From a checkpoint of a small transformer trained on Wikipedia.
Size: 13 layers, width 96, MLP 256 SwiGLU, vocabulary 4096, 1.67M parameters.
Each number is 50 + 10 x the weight over its row's rms, rounded and kept within 0 to 99. Layers, rows and columns count from 0. The size before them is the row's rms in percent of the matrix's.

# down: layer 2 MLP down (transposed), 256x96, rms 0.0887, rows 115-160, columns 0-47
# gate: layer 2 MLP gate, 256x96, rms 0.163, rows 116-161, columns 0-47
# up: layer 2 MLP up, 256x96, rms 0.156, rows 116-161, columns 0-47
down115 102:64 68 48 50 52 49 49 39 39 54 53 70 57 44 65 34 38 41 48 65 37 45 59 36 29 33 46 52 51 33 50 41 70 52 50 47 47 54 58 47 48 51 66 58 32 39 65 47
gate116 097:47 36 54 53 54 56 46 56 53 33 66 67 45 49 72 42 78 43 44 46 51 37 55 64 54 68 49 60 42 51 67 45 41 36 46 54 39 59 52 62 52 65 47 47 51 39 54 56
up116 099:56 52 49 46 65 65 27 37 58 43 57 51 52 57 34 37 37 30 42 50 67 43 48 57 37 42 52 45 39 61 59 53 54 57 39 73 53 43 34 46 41 37 41 58 34 51 58 41
down116 104:43 43 51 53 38 53 43 39 52 39 41 65 49 64 42 42 58 63 49 49 27 45 63 46 48 57 50 42 41 45 38 48 45 36 38 60 61 46 63 51 48 51 44 48 43 55 64 58
gate117 090:39 53 51 53 48 55 55 42 48 49 38 65 48 66 71 66 32 38 55 60 36 49 54 57 61 52 39 57 39 43 66 53 42 64 34 40 42 52 56 53 45 63 63 54 45 44 41 62
up117 095:52 48 56 69 44 46 36 71 33 62 55 56 68 62 47 63 31 55 55 37 44 37 57 43 41 62 48 44 52 56 58 40 46 54 61 63 53 45 49 48 34 53 58 64 51 51 41 61
down117 100:50 59 58 40 54 56 66 43 70 63 54 56 66 46 41 41 47 52 56 50 36 53 39 42 72 52 34 72 57 51 47 55 40 70 32 35 56 65 38 46 30 45 55 49 49 34 55 58
gate118 098:53 39 49 52 61 45 66 32 56 45 56 46 57 41 69 60 44 43 62 51 38 47 44 44 46 55 46 49 43 42 44 51 62 40 62 36 49 36 52 54 53 42 56 55 68 71 45 28
up118 095:45 50 54 48 53 53 55 55 56 59 56 56 43 46 30 48 60 60 46 46 59 31 56 61 38 59 50 46 50 60 51 53 41 62 52 46 43 59 52 45 54 57 43 47 26 41 48 73
down118 091:56 70 40 47 57 51 54 35 48 71 57 55 48 55 62 56 55 37 51 51 54 51 64 50 52 51 43 60 56 51 49 56 56 61 41 60 58 58 47 67 44 42 45 56 37 58 58 57
gate119 095:32 27 54 54 54 56 42 52 51 42 56 68 56 58 40 53 57 70 60 66 70 39 62 49 45 61 58 56 37 55 44 53 55 50 63 56 57 52 38 62 39 54 53 39 40 47 38 62
up119 094:32 48 53 58 53 57 52 63 51 45 55 47 72 59 47 39 46 71 54 37 43 64 53 68 35 57 38 45 61 41 45 37 48 41 43 56 50 58 50 54 56 65 48 56 50 39 47 69
down119 100:48 49 39 46 61 37 56 52 48 60 35 45 73 60 46 58 45 67 43 47 29 57 40 47 48 50 64 52 54 58 49 60 49 56 59 70 45 32 58 55 41 60 54 54 59 42 64 61
gate120 104:61 49 37 54 38 65 61 70 44 54 45 43 44 38 52 60 50 42 59 39 45 53 56 45 36 48 51 64 63 68 56 62 61 55 55 57 45 42 49 38 47 56 48 49 49 49 54 29
up120 093:39 63 37 43 50 67 51 59 39 54 54 39 64 61 52 56 60 40 40 59 50 51 55 56 54 58 55 50 50 58 37 54 43 51 45 50 48 53 58 45 40 33 34 39 55 52 50 49
down120 090:62 65 38 39 36 36 37 49 52 53 46 43 51 55 35 45 42 66 76 57 64 41 54 44 63 61 68 39 52 32 47 60 46 48 28 59 56 69 40 31 40 48 39 52 53 36 44 52
gate121 105:52 55 58 45 33 46 51 43 47 34 65 64 35 57 53 65 61 39 59 62 58 46 39 60 53 55 56 67 50 42 35 69 41 56 50 62 58 42 58 49 37 52 54 48 44 62 56 44
up121 103:64 72 48 40 42 71 58 52 40 47 40 55 46 50 34 60 58 37 60 45 51 68 50 45 45 41 31 43 57 46 47 46 48 47 41 36 39 40 38 65 44 53 54 58 37 56 46 43
down121 108:55 53 52 36 45 53 55 40 42 62 42 55 49 38 44 65 41 44 39 45 35 53 53 25 43 61 48 52 45 51 33 56 39 55 50 56 47 64 67 49 47 52 34 52 45 62 47 38
gate122 099:56 53 44 47 49 70 56 42 55 48 50 64 51 56 54 69 47 68 51 35 49 43 70 59 35 34 30 61 48 50 55 47 62 72 53 44 35 38 54 56 40 53 48 51 50 43 45 53
up122 094:31 59 47 49 55 56 45 54 50 51 72 59 45 45 43 44 48 45 55 42 56 45 49 44 60 42 57 66 61 50 43 58 47 27 43 46 45 55 60 51 50 52 57 48 60 45 60 51
down122 091:49 57 80 37 52 60 57 56 61 45 45 51 59 53 38 60 57 25 53 52 47 35 38 58 52 53 48 39 43 34 63 39 36 60 66 44 44 47 40 61 45 49 53 37 51 49 45 46
gate123 091:41 29 63 53 66 55 31 57 66 63 56 52 60 63 31 58 60 58 37 52 38 63 56 40 47 42 50 57 46 72 44 35 55 49 57 45 60 72 61 37 40 65 52 39 55 55 38 60
up123 093:41 50 68 70 36 42 53 50 67 64 53 49 53 71 40 60 54 49 52 50 38 47 48 40 61 48 45 40 36 65 53 39 51 44 39 47 44 59 49 33 41 55 69 56 66 31 43 53
down123 090:51 64 47 41 77 55 28 54 55 39 52 56 45 43 60 34 60 40 49 35 43 36 50 55 40 48 25 38 28 36 57 36 45 57 51 70 59 47 63 64 40 54 47 39 37 43 60 48
gate124 095:29 49 52 63 60 46 37 48 34 45 46 39 51 49 54 59 40 53 46 73 40 46 58 59 51 67 64 36 60 44 42 55 55 47 38 47 38 60 35 48 29 50 37 49 60 59 45 50
up124 095:38 60 57 53 35 52 41 45 42 52 52 56 46 35 54 60 51 36 51 42 49 50 45 50 53 44 37 70 52 53 47 34 41 56 66 44 58 48 50 51 61 34 77 62 51 38 48 46
down124 091:44 51 53 50 44 36 41 57 34 47 49 46 46 45 59 46 41 51 54 39 55 51 57 50 58 59 44 63 44 59 37 39 53 53 52 41 45 35 27 62 61 45 39 45 56 58 51 58
gate125 094:60 45 49 42 47 41 35 49 66 54 40 64 66 61 57 70 27 45 57 61 38 48 69 47 63 56 54 62 49 45 55 62 52 42 40 70 49 53 53 63 55 33 56 41 58 54 53 41
up125 098:45 40 41 67 46 49 38 43 50 41 44 63 24 54 55 40 37 47 46 50 69 33 48 40 69 63 58 36 50 59 42 79 66 54 44 47 49 58 39 62 54 42 69 52 50 39 50 54
down125 094:49 53 44 49 57 43 30 55 48 46 44 58 46 51 59 58 50 63 45 61 67 46 47 45 60 60 43 42 57 48 51 57 44 53 39 48 50 57 43 52 59 19 46 37 38 57 47 59
gate126 100:55 55 37 44 48 80 54 41 60 34 57 47 58 62 29 45 39 61 42 52 56 50 74 41 39 58 45 52 41 49 45 37 56 46 61 39 57 68 44 37 47 53 66 50 35 55 36 39
up126 098:41 57 39 50 55 53 60 31 59 38 61 53 46 61 49 56 45 54 50 65 63 63 58 48 50 67 52 42 46 48 54 64 37 71 53 34 55 67 59 50 38 60 51 59 56 51 30 51
down126 093:36 75 58 57 43 45 61 32 59 55 43 66 45 45 63 62 64 64 57 62 63 48 52 53 58 69 44 56 43 51 49 45 61 53 46 50 50 52 49 40 48 53 57 41 49 60 32 54
gate127 100:49 39 44 59 48 44 59 58 46 42 37 43 56 42 41 74 47 52 45 59 57 62 52 38 48 40 52 41 71 59 50 49 46 35 49 50 61 41 35 40 22 45 63 52 48 54 58 51
up127 102:34 35 63 30 60 70 43 54 43 42 51 48 57 51 52 53 51 60 57 41 61 45 65 66 64 51 59 49 47 52 41 54 42 38 53 35 47 37 47 43 48 39 56 47 34 44 48 56
down127 103:54 67 35 57 50 46 38 50 47 54 56 64 50 63 51 53 41 43 42 58 49 39 23 46 62 52 61 60 46 59 62 51 55 53 38 43 52 55 49 61 60 65 48 52 69 44 56 46
gate128 093:44 35 55 50 68 64 31 48 48 36 49 55 58 32 58 54 58 44 60 54 67 45 44 64 38 53 43 52 49 58 57 48 40 41 46 58 74 50 56 52 24 56 60 61 32 47 51 51
up128 103:46 49 57 46 58 48 62 51 43 42 41 54 43 43 47 52 46 56 66 47 50 50 41 77 37 55 46 59 54 35 52 50 53 55 42 72 60 42 45 42 58 38 50 53 58 58 68 44
down128 092:44 60 49 61 49 45 38 48 39 56 56 38 46 58 53 54 49 37 59 53 28 55 46 55 50 30 54 40 50 65 50 54 42 47 49 20 41 52 59 43 62 37 37 28 53 49 35 42
gate129 100:58 49 57 66 46 37 52 49 61 41 49 35 59 52 48 35 42 61 56 50 49 43 34 65 33 59 57 45 51 51 61 44 53 67 18 65 58 51 54 67 51 45 44 64 49 45 57 33
up129 097:45 50 64 38 33 63 62 43 43 53 56 44 45 48 42 62 45 76 50 61 43 47 48 49 48 58 45 51 53 52 60 57 54 49 62 52 53 27 41 64 56 61 39 35 55 36 67 49
down129 094:56 54 35 32 55 50 41 58 50 58 33 64 34 51 64 61 42 63 32 40 52 37 66 26 48 58 42 53 70 42 44 62 56 39 57 39 49 51 46 36 56 67 41 45 50 49 38 31
gate130 097:42 32 53 60 45 78 70 51 52 41 52 41 42 51 51 49 52 57 44 41 46 37 48 46 60 57 47 41 46 49 47 53 42 45 50 48 54 68 28 59 55 54 32 43 77 51 42 34
up130 106:60 44 46 45 40 60 53 73 58 51 49 38 51 61 36 58 58 43 53 36 46 40 37 51 35 44 29 54 54 47 61 39 52 56 49 34 28 54 41 55 62 50 44 42 70 51 43 51
down130 099:42 56 60 60 28 51 39 66 57 45 51 45 51 45 48 51 38 59 54 39 36 60 45 50 58 41 53 68 46 49 54 23 78 55 51 46 36 64 36 51 51 39 49 54 48 48 33 56
gate131 098:48 63 59 48 48 50 57 60 40 48 49 54 40 64 59 54 41 51 53 55 58 34 46 52 33 41 32 47 65 48 59 64 40 52 52 46 44 52 56 56 48 52 62 52 63 38 60 35
up131 104:44 46 47 62 50 56 36 45 54 49 43 67 64 41 47 81 48 44 45 55 52 51 57 34 44 47 53 51 36 39 55 42 51 65 42 35 45 48 55 60 42 62 62 40 38 52 39 53
down131 106:59 47 54 41 41 46 44 46 39 54 42 70 56 71 63 69 52 42 26 47 52 45 35 53 53 36 50 48 55 50 46 33 55 57 34 42 46 55 45 62 48 53 64 50 60 39 58 57
gate132 102:62 48 56 43 43 42 67 39 52 47 55 58 64 52 46 25 39 38 51 34 38 52 53 55 42 61 41 43 60 42 64 37 70 45 50 48 59 47 52 54 50 32 67 50 44 48 71 44
up132 099:48 54 61 46 28 50 47 49 40 45 46 51 68 32 64 48 66 42 47 23 53 63 50 35 39 61 49 46 46 38 51 42 69 65 33 55 53 47 49 49 77 41 59 64 41 58 47 47
down132 095:49 49 46 49 54 48 53 34 36 42 61 59 60 49 68 58 49 52 32 51 52 42 48 40 51 59 34 57 40 51 45 32 26 49 56 58 37 51 64 65 44 68 44 40 47 57 55 49
gate133 102:46 43 52 38 54 58 55 51 50 63 60 35 55 44 45 43 40 45 55 26 69 52 34 39 57 63 59 46 34 50 51 59 73 50 41 30 70 48 49 62 61 38 37 58 34 45 41 56
up133 104:48 41 53 62 48 49 49 47 27 45 47 45 31 38 54 58 52 47 60 52 48 53 47 48 63 67 42 59 45 63 49 35 29 47 45 36 42 48 51 38 36 46 66 72 60 32 49 52
down133 100:55 46 42 57 66 46 53 64 58 43 41 50 49 48 49 43 54 27 45 61 54 44 61 62 71 40 54 57 50 28 76 47 68 52 45 64 59 35 58 56 58 66 54 40 59 65 70 43
gate134 098:48 57 52 52 42 45 60 52 87 46 30 60 42 58 60 43 49 38 58 31 41 62 62 39 67 56 61 48 54 37 61 49 39 41 47 42 51 59 43 55 35 63 54 54 61 39 50 54
up134 096:46 41 45 59 48 55 42 58 35 53 62 44 48 53 37 50 58 75 36 46 53 61 50 65 32 48 32 41 45 57 55 42 64 55 56 66 52 42 51 55 47 56 47 44 41 54 60 41
down134 087:52 42 66 48 34 60 58 39 50 29 27 50 39 68 60 51 51 54 48 45 41 61 49 56 49 70 46 39 65 62 55 47 51 38 48 37 36 58 56 36 36 71 58 46 50 49 50 39
gate135 096:36 31 33 26 58 43 71 50 53 56 50 50 42 47 53 39 44 56 54 43 40 63 44 54 51 50 35 49 45 52 53 48 63 48 51 65 63 41 49 41 39 42 55 54 71 48 56 26
up135 098:38 41 32 31 64 54 45 30 61 69 47 47 38 48 47 47 56 48 48 46 26 57 66 49 51 46 39 36 57 43 55 52 53 39 49 63 65 43 45 49 48 42 60 46 71 49 57 49
down135 101:54 49 42 49 42 52 43 50 58 56 64 44 52 68 60 27 62 56 64 43 40 50 60 48 66 58 44 42 36 57 54 36 51 52 50 64 54 59 34 35 43 48 39 50 54 50 48 56
gate136 098:21 51 60 30 56 51 50 42 65 60 48 55 42 59 61 39 63 43 53 57 51 42 48 40 50 44 53 47 36 30 47 52 65 56 46 56 54 49 66 50 51 61 47 47 57 49 51 45
up136 098:58 57 61 31 42 50 70 36 60 58 44 61 41 52 57 45 47 43 45 43 56 57 35 48 55 43 37 56 52 41 77 56 57 47 48 36 53 50 40 59 63 60 45 45 53 55 63 50
down136 099:31 44 50 44 44 60 54 48 49 50 55 38 52 65 59 36 49 52 54 49 63 64 49 44 60 55 36 43 57 50 44 47 56 55 56 51 79 45 38 38 57 51 41 49 47 51 38 40
gate137 103:63 33 43 68 64 54 42 52 55 53 63 49 57 33 69 57 51 63 51 53 49 49 49 52 36 44 44 60 33 39 50 59 32 59 58 66 49 45 64 49 41 54 52 58 46 41 53 61
up137 108:45 64 43 39 45 53 64 46 45 47 37 56 32 65 50 44 42 56 50 58 66 57 53 30 41 44 40 50 56 56 53 45 46 57 69 33 40 53 40 30 53 48 54 49 57 46 31 38
down137 104:46 42 48 55 50 53 62 54 39 46 51 66 51 64 40 51 49 50 51 52 38 49 52 62 61 59 55 24 46 42 36 39 68 48 48 53 47 58 38 70 66 56 53 52 55 64 42 44
gate138 100:50 49 59 43 66 39 51 33 57 49 62 63 46 56 50 48 58 41 51 69 49 41 46 36 46 63 52 38 26 36 46 44 60 51 44 62 66 54 35 56 57 54 51 53 49 63 40 57
up138 101:57 38 52 74 55 46 63 65 54 33 69 60 48 43 49 37 34 50 52 51 47 48 43 55 42 46 50 57 55 32 45 61 54 51 45 64 42 30 56 68 46 37 62 64 56 28 56 44
down138 100:41 53 45 53 35 64 73 57 45 62 55 38 55 48 40 67 51 62 48 58 52 47 65 56 42 53 55 43 52 44 64 53 45 41 53 44 55 66 43 47 46 66 43 29 70 47 43 40
gate139 094:62 29 42 46 48 54 29 63 43 22 57 46 34 65 49 48 60 43 54 62 57 55 44 53 58 42 58 54 53 55 44 45 47 55 56 46 59 36 57 44 39 46 65 35 43 54 32 56
up139 098:80 38 74 31 49 36 68 48 55 56 58 49 51 49 44 51 54 59 54 53 55 53 51 42 42 44 44 50 67 56 52 58 60 52 49 57 52 25 51 56 39 58 39 54 40 51 41 57
down139 100:53 40 58 54 51 53 58 44 43 64 48 45 47 36 46 59 42 36 52 37 33 21 46 55 50 50 63 34 47 41 57 43 63 45 60 63 62 51 49 44 58 69 41 51 38 62 37 48
gate140 099:55 44 61 47 54 35 49 70 45 46 53 42 48 45 69 51 54 58 47 58 39 62 51 63 43 43 39 63 64 46 55 49 29 44 43 61 50 58 55 46 32 63 34 47 58 56 39 56
up140 096:57 56 56 61 32 52 45 44 57 51 51 50 59 35 38 31 48 65 36 43 56 48 41 52 38 49 50 63 45 46 30 42 49 54 57 38 33 37 44 48 66 48 40 40 64 50 47 60
down140 106:43 46 48 48 66 32 34 64 37 47 48 57 65 36 48 32 37 74 36 74 47 47 61 62 54 46 57 61 71 46 62 59 59 45 49 47 47 50 34 57 42 35 40 55 35 54 46 52
gate141 092:62 43 41 44 49 44 50 44 44 42 30 63 32 39 30 51 60 66 50 51 76 35 42 54 47 46 46 51 57 51 44 36 62 35 50 34 56 43 58 50 51 38 54 42 56 44 46 55
up141 100:38 52 29 70 40 53 51 64 49 58 54 40 52 63 54 56 45 49 63 35 26 51 68 41 63 48 55 60 36 35 55 51 47 63 46 49 32 35 52 50 39 63 44 51 52 80 52 31
down141 091:53 42 39 57 38 60 32 47 49 50 63 47 49 48 43 23 33 44 48 59 60 40 53 54 47 37 50 36 60 45 42 34 60 39 56 53 51 56 49 55 44 40 50 41 60 40 67 43
gate142 110:55 51 45 61 34 50 45 33 50 27 58 62 41 66 48 72 48 50 61 55 55 37 60 48 42 32 49 51 47 50 39 39 42 59 65 43 65 50 76 40 41 50 50 54 36 54 51 61
up142 103:53 67 56 49 63 48 57 56 42 44 60 32 44 50 36 45 46 49 54 34 51 48 37 50 53 54 52 51 27 36 47 56 51 46 67 45 61 58 34 54 50 57 56 58 47 54 72 52
down142 108:41 56 23 61 47 51 45 58 35 36 44 52 42 52 36 51 40 47 38 63 64 57 37 43 62 56 49 43 55 49 43 58 56 60 56 34 50 55 70 53 49 41 56 59 27 41 52 50
gate143 092:60 56 58 30 53 50 41 51 56 68 32 40 39 56 46 55 46 64 43 47 55 47 52 53 41 38 60 46 44 63 50 58 50 52 19 46 47 47 51 45 44 33 48 58 50 46 55 54
up143 091:55 56 55 40 60 44 68 70 34 58 42 35 54 51 39 47 43 40 48 40 70 56 62 40 45 47 34 59 50 21 51 66 46 45 45 53 47 48 61 47 60 46 46 53 69 55 63 56
down143 096:40 51 35 43 36 40 35 40 47 59 38 48 50 42 60 51 58 62 58 40 50 41 54 71 49 32 44 40 47 46 58 36 53 53 48 55 51 38 46 64 57 41 48 34 45 43 24 44
gate144 100:45 41 32 59 33 51 56 46 56 15 50 47 39 53 52 41 48 40 55 73 65 52 53 43 55 51 33 48 56 58 49 49 48 36 60 66 61 39 68 46 44 60 54 43 54 57 56 53
up144 102:57 47 53 42 61 65 48 61 46 60 40 55 58 46 63 52 52 54 46 39 55 37 52 46 37 53 57 31 44 58 50 60 70 37 49 54 48 59 49 45 56 50 47 47 40 31 50 36
down144 099:49 51 40 43 71 59 36 49 41 51 61 48 63 43 27 57 48 36 35 48 51 38 52 56 49 52 62 54 50 70 27 45 64 64 60 35 43 37 41 66 48 56 50 72 53 40 50 35
gate145 096:50 50 44 31 62 44 51 32 68 58 48 52 43 49 33 26 41 55 56 43 41 66 59 63 48 52 41 88 48 54 51 56 55 48 56 55 64 49 48 51 45 52 52 53 67 37 51 40
up145 102:51 56 47 52 51 67 36 39 23 41 33 53 57 42 50 51 43 41 51 55 38 69 58 36 35 47 44 49 57 62 65 38 48 39 48 43 52 46 50 50 52 54 53 62 52 42 47 55
down145 097:53 62 55 31 47 57 57 58 50 54 70 49 41 44 67 47 53 50 58 59 56 51 56 44 43 65 46 48 50 47 58 34 40 43 45 53 48 49 45 43 65 59 40 47 53 63 44 49
gate146 090:56 45 53 49 54 54 34 48 44 53 41 58 63 59 46 53 33 49 58 52 39 66 57 42 48 25 53 51 26 33 23 49 64 49 46 53 58 46 41 54 38 67 57 42 52 57 46 65
up146 094:54 50 54 45 46 29 53 40 46 47 42 49 44 49 49 36 25 51 59 39 41 59 62 57 58 24 57 48 52 45 62 51 61 38 36 51 56 31 45 61 44 65 45 30 65 65 47 47
down146 093:52 60 58 49 46 53 52 30 41 49 65 54 57 48 65 64 51 55 49 45 57 55 31 26 59 65 51 52 40 57 33 56 72 40 73 46 47 46 58 38 67 46 40 47 47 73 49 55
gate147 102:49 59 56 36 61 41 47 45 66 42 51 42 58 40 35 40 48 48 44 56 70 47 32 45 41 48 60 33 60 55 47 47 53 62 27 37 59 60 40 39 50 49 50 39 45 55 37 45
up147 103:45 51 60 37 47 46 43 46 47 68 55 37 67 51 44 37 19 58 41 40 51 54 44 45 49 29 78 52 41 44 44 58 55 45 46 36 48 57 54 55 45 51 34 68 47 56 51 73
down147 101:51 40 66 49 49 58 51 48 77 27 54 58 51 44 50 41 51 50 51 47 62 62 42 53 54 53 45 35 44 54 39 53 48 56 36 51 47 48 52 45 37 48 38 54 53 58 36 63
gate148 096:41 67 46 43 26 43 48 43 37 48 35 59 30 29 50 55 55 44 75 35 68 60 56 38 36 54 48 43 46 50 70 45 56 58 53 41 55 60 58 55 54 56 51 48 36 54 45 49
up148 100:59 60 53 52 26 40 52 54 46 57 46 44 32 37 29 54 55 49 50 43 47 44 54 32 33 61 62 48 56 51 39 54 49 45 56 55 54 56 57 59 57 62 46 49 68 63 32 40
down148 103:27 59 63 54 44 23 33 65 58 54 46 53 51 62 55 44 53 45 63 53 51 61 53 45 46 61 52 48 40 39 40 60 71 35 37 57 58 52 48 47 41 51 57 37 51 42 52 50
gate149 113:39 59 38 43 47 42 49 37 55 35 62 36 35 59 45 60 44 41 53 46 47 46 53 48 53 65 29 54 42 48 53 42 38 57 35 64 41 46 55 49 59 26 45 53 58 40 70 48
up149 117:46 62 67 47 44 52 38 63 34 38 68 56 45 52 51 42 46 51 41 59 66 59 44 37 39 47 54 66 24 33 40 62 66 59 56 40 54 48 58 66 52 66 46 56 48 52 44 44
down149 101:60 56 44 56 46 56 50 34 54 59 64 35 51 57 47 51 43 27 36 37 46 33 57 59 61 49 53 42 39 46 53 54 70 44 47 53 50 66 52 44 57 32 61 50 38 78 53 40
gate150 100:57 55 46 66 39 33 48 61 49 44 52 42 32 64 40 43 41 46 50 55 42 71 55 66 49 45 38 55 44 41 49 37 40 57 62 57 56 65 51 37 41 53 43 54 27 32 35 61
up150 098:54 53 39 44 54 35 52 48 28 52 58 52 48 58 62 42 54 57 62 50 68 60 46 69 51 49 45 41 43 62 62 55 39 38 45 68 46 52 35 47 45 57 56 52 39 57 60 60
down150 099:46 44 54 49 51 46 59 48 37 55 53 49 49 45 57 56 50 56 35 66 51 34 31 37 44 44 62 53 47 42 60 28 38 50 40 46 62 42 49 61 51 39 62 47 34 48 54 61
gate151 104:32 50 50 59 46 45 55 53 50 43 59 36 36 42 36 31 36 45 52 72 56 40 66 48 54 52 57 70 49 35 32 46 55 43 56 62 44 54 59 46 55 66 51 44 45 57 32 44
up151 101:31 48 45 65 57 45 57 74 62 42 49 58 39 37 65 47 32 42 37 55 45 44 64 28 58 44 53 58 42 45 48 35 62 45 49 55 41 59 56 48 33 44 42 40 47 36 47 50
down151 094:64 53 64 47 57 48 64 59 39 48 40 59 58 46 40 63 34 54 54 65 50 53 45 37 51 56 48 47 60 34 37 64 35 47 65 47 59 52 54 58 58 40 44 43 67 46 53 54
gate152 105:54 37 49 44 49 45 42 47 49 57 48 53 43 42 49 39 53 34 55 42 69 62 49 77 68 74 36 56 48 57 54 57 51 47 36 63 59 45 36 46 54 36 45 49 56 43 47 49
up152 097:64 51 29 58 53 62 51 68 58 69 57 50 58 56 58 55 71 44 48 48 64 58 54 41 61 55 54 43 58 48 48 48 47 33 52 52 61 61 49 55 51 51 39 55 50 42 57 42
down152 106:49 52 35 48 56 49 65 52 28 40 51 42 44 51 48 73 57 67 38 46 43 50 42 44 24 56 50 46 53 36 44 46 47 47 46 44 47 56 70 60 40 52 43 62 67 44 65 45
gate153 090:54 39 46 68 53 60 46 60 27 55 60 50 41 43 48 54 52 58 48 59 57 43 64 47 42 59 51 43 31 61 56 43 55 60 60 61 56 63 20 43 59 57 50 53 47 63 42 51
up153 097:42 40 47 50 54 30 61 51 63 44 52 50 79 49 43 56 48 47 38 49 35 50 53 47 46 38 43 75 54 29 60 48 51 56 37 43 55 47 50 52 64 66 47 38 44 61 45 57
down153 099:48 46 52 65 31 48 45 46 59 51 59 29 33 55 31 39 32 63 50 42 55 52 47 50 70 38 54 39 56 56 52 51 54 59 48 30 38 57 40 48 31 52 61 63 47 52 38 43
gate154 115:50 50 56 60 55 47 42 66 59 31 40 53 43 44 50 60 46 47 54 65 49 39 63 55 49 67 45 65 62 37 36 49 47 38 37 56 72 46 42 56 39 44 33 37 29 61 47 49
up154 102:49 52 55 55 41 48 43 53 51 43 43 68 44 45 48 58 27 41 46 48 44 49 68 43 59 68 46 61 51 54 34 46 62 61 60 59 70 40 61 43 51 60 45 43 44 54 54 40
down154 104:49 51 55 40 68 41 37 48 51 49 54 38 38 73 60 43 43 44 53 45 65 46 44 43 56 57 52 49 55 48 43 46 36 22 41 58 42 68 48 46 52 49 69 46 37 58 30 48
gate155 095:61 67 52 51 48 59 34 34 59 62 36 46 61 46 62 37 54 38 50 53 67 56 69 74 35 27 61 50 49 53 44 52 36 51 50 58 58 66 40 44 44 37 54 54 38 43 55 52
up155 095:49 53 48 43 60 57 37 42 37 59 49 40 60 46 58 43 28 63 27 43 61 44 70 53 52 35 60 45 45 47 60 51 51 33 47 57 54 52 25 54 49 56 61 52 54 36 58 61
down155 102:40 60 48 48 40 65 44 52 56 55 49 61 66 62 49 35 55 42 64 53 40 34 57 52 50 51 52 49 45 51 44 64 50 52 53 60 33 42 34 49 35 48 50 30 52 21 44 53
gate156 105:47 45 47 32 44 53 50 49 59 31 48 51 42 60 30 45 20 62 44 56 62 55 59 59 53 47 56 38 55 59 44 43 53 46 65 42 51 40 41 34 66 34 71 52 30 60 53 44
up156 099:59 48 51 50 56 61 38 55 43 47 63 50 58 47 63 43 65 31 45 47 36 39 63 32 50 60 67 60 53 50 54 54 43 52 51 51 46 65 54 60 51 60 35 54 55 41 40 68
down156 090:77 50 49 34 60 64 56 58 52 31 59 36 45 58 64 45 64 60 42 58 43 55 46 37 49 50 49 51 36 44 62 58 45 56 41 61 35 65 33 37 43 35 42 33 56 46 69 50
gate157 098:46 51 60 45 45 54 51 50 52 55 46 39 57 48 54 42 49 37 33 56 31 58 39 58 48 45 49 55 61 59 46 29 51 50 47 55 48 28 46 42 37 63 44 35 55 49 52 55
up157 102:50 50 53 47 65 60 56 50 56 48 59 50 51 62 61 56 42 46 70 53 69 52 62 56 41 47 49 53 40 39 58 58 48 53 54 59 55 71 57 68 54 56 49 36 48 76 49 67
down157 104:51 39 64 38 44 49 52 46 53 52 46 18 54 53 55 51 60 65 37 60 51 54 53 70 50 44 59 55 55 64 56 58 62 70 59 65 63 46 47 48 18 54 43 42 59 56 54 48
gate158 105:43 47 57 60 67 40 53 35 35 46 53 59 48 35 54 62 45 48 54 33 53 49 57 63 54 34 48 83 58 57 49 49 40 49 43 43 50 53 40 31 55 70 47 40 63 55 61 59
up158 103:28 47 48 44 57 52 40 66 52 47 48 51 58 35 38 32 31 57 58 40 48 60 67 57 57 42 41 66 56 57 33 64 48 38 66 40 65 28 30 44 54 45 39 40 45 55 57 57
down158 101:36 53 55 52 61 29 42 55 47 33 41 35 48 40 53 54 50 57 40 30 47 50 56 29 45 57 44 64 59 47 44 40 54 50 50 51 45 44 45 47 63 43 51 39 47 42 50 57
gate159 097:37 52 42 43 58 42 58 45 47 57 48 35 49 44 42 42 30 54 41 56 45 62 50 76 52 61 54 65 69 41 22 51 51 73 43 46 55 43 61 52 55 55 41 62 45 29 44 56
up159 095:58 37 51 58 51 58 39 49 56 44 62 59 65 59 54 66 57 53 59 54 71 48 60 30 31 49 37 47 57 63 56 38 55 36 45 49 46 55 38 46 62 51 50 47 40 52 55 45
down159 100:43 29 47 49 58 35 32 50 34 54 47 50 41 52 52 51 34 42 52 66 46 49 48 50 53 42 35 51 60 62 35 56 34 58 33 54 49 56 58 41 39 44 45 55 45 53 66 40
gate160 102:54 72 45 38 47 49 58 44 46 40 59 45 48 56 68 41 53 50 33 49 32 56 60 40 41 52 60 65 53 38 30 55 53 37 41 44 51 26 62 41 51 58 51 61 56 52 57 31
up160 104:50 56 55 55 52 58 63 45 38 45 33 68 60 48 52 36 64 44 46 38 41 61 45 65 51 56 46 55 44 27 54 59 52 52 47 20 50 35 31 71 70 61 58 58 59 37 57 46
down160 100:39 51 43 53 48 43 50 75 42 39 51 46 64 55 52 39 68 50 45 54 41 44 47 55 49 46 45 47 35 44 49 49 53 36 31 35 46 45 34 58 47 37 57 45 52 53 66 45
gate161 100:48 37 60 36 51 57 39 46 54 67 50 43 66 60 44 46 45 55 64 67 49 60 41 45 29 48 56 61 53 52 35 40 36 45 52 52 48 58 59 56 41 41 43 30 74 42 59 49
up161 099:43 34 61 44 36 44 41 47 37 51 65 56 37 58 48 44 48 47 66 58 62 42 49 42 41 49 50 69 56 59 41 53 46 52 42 54 46 50 49 50 37 37 24 58 71 54 43 46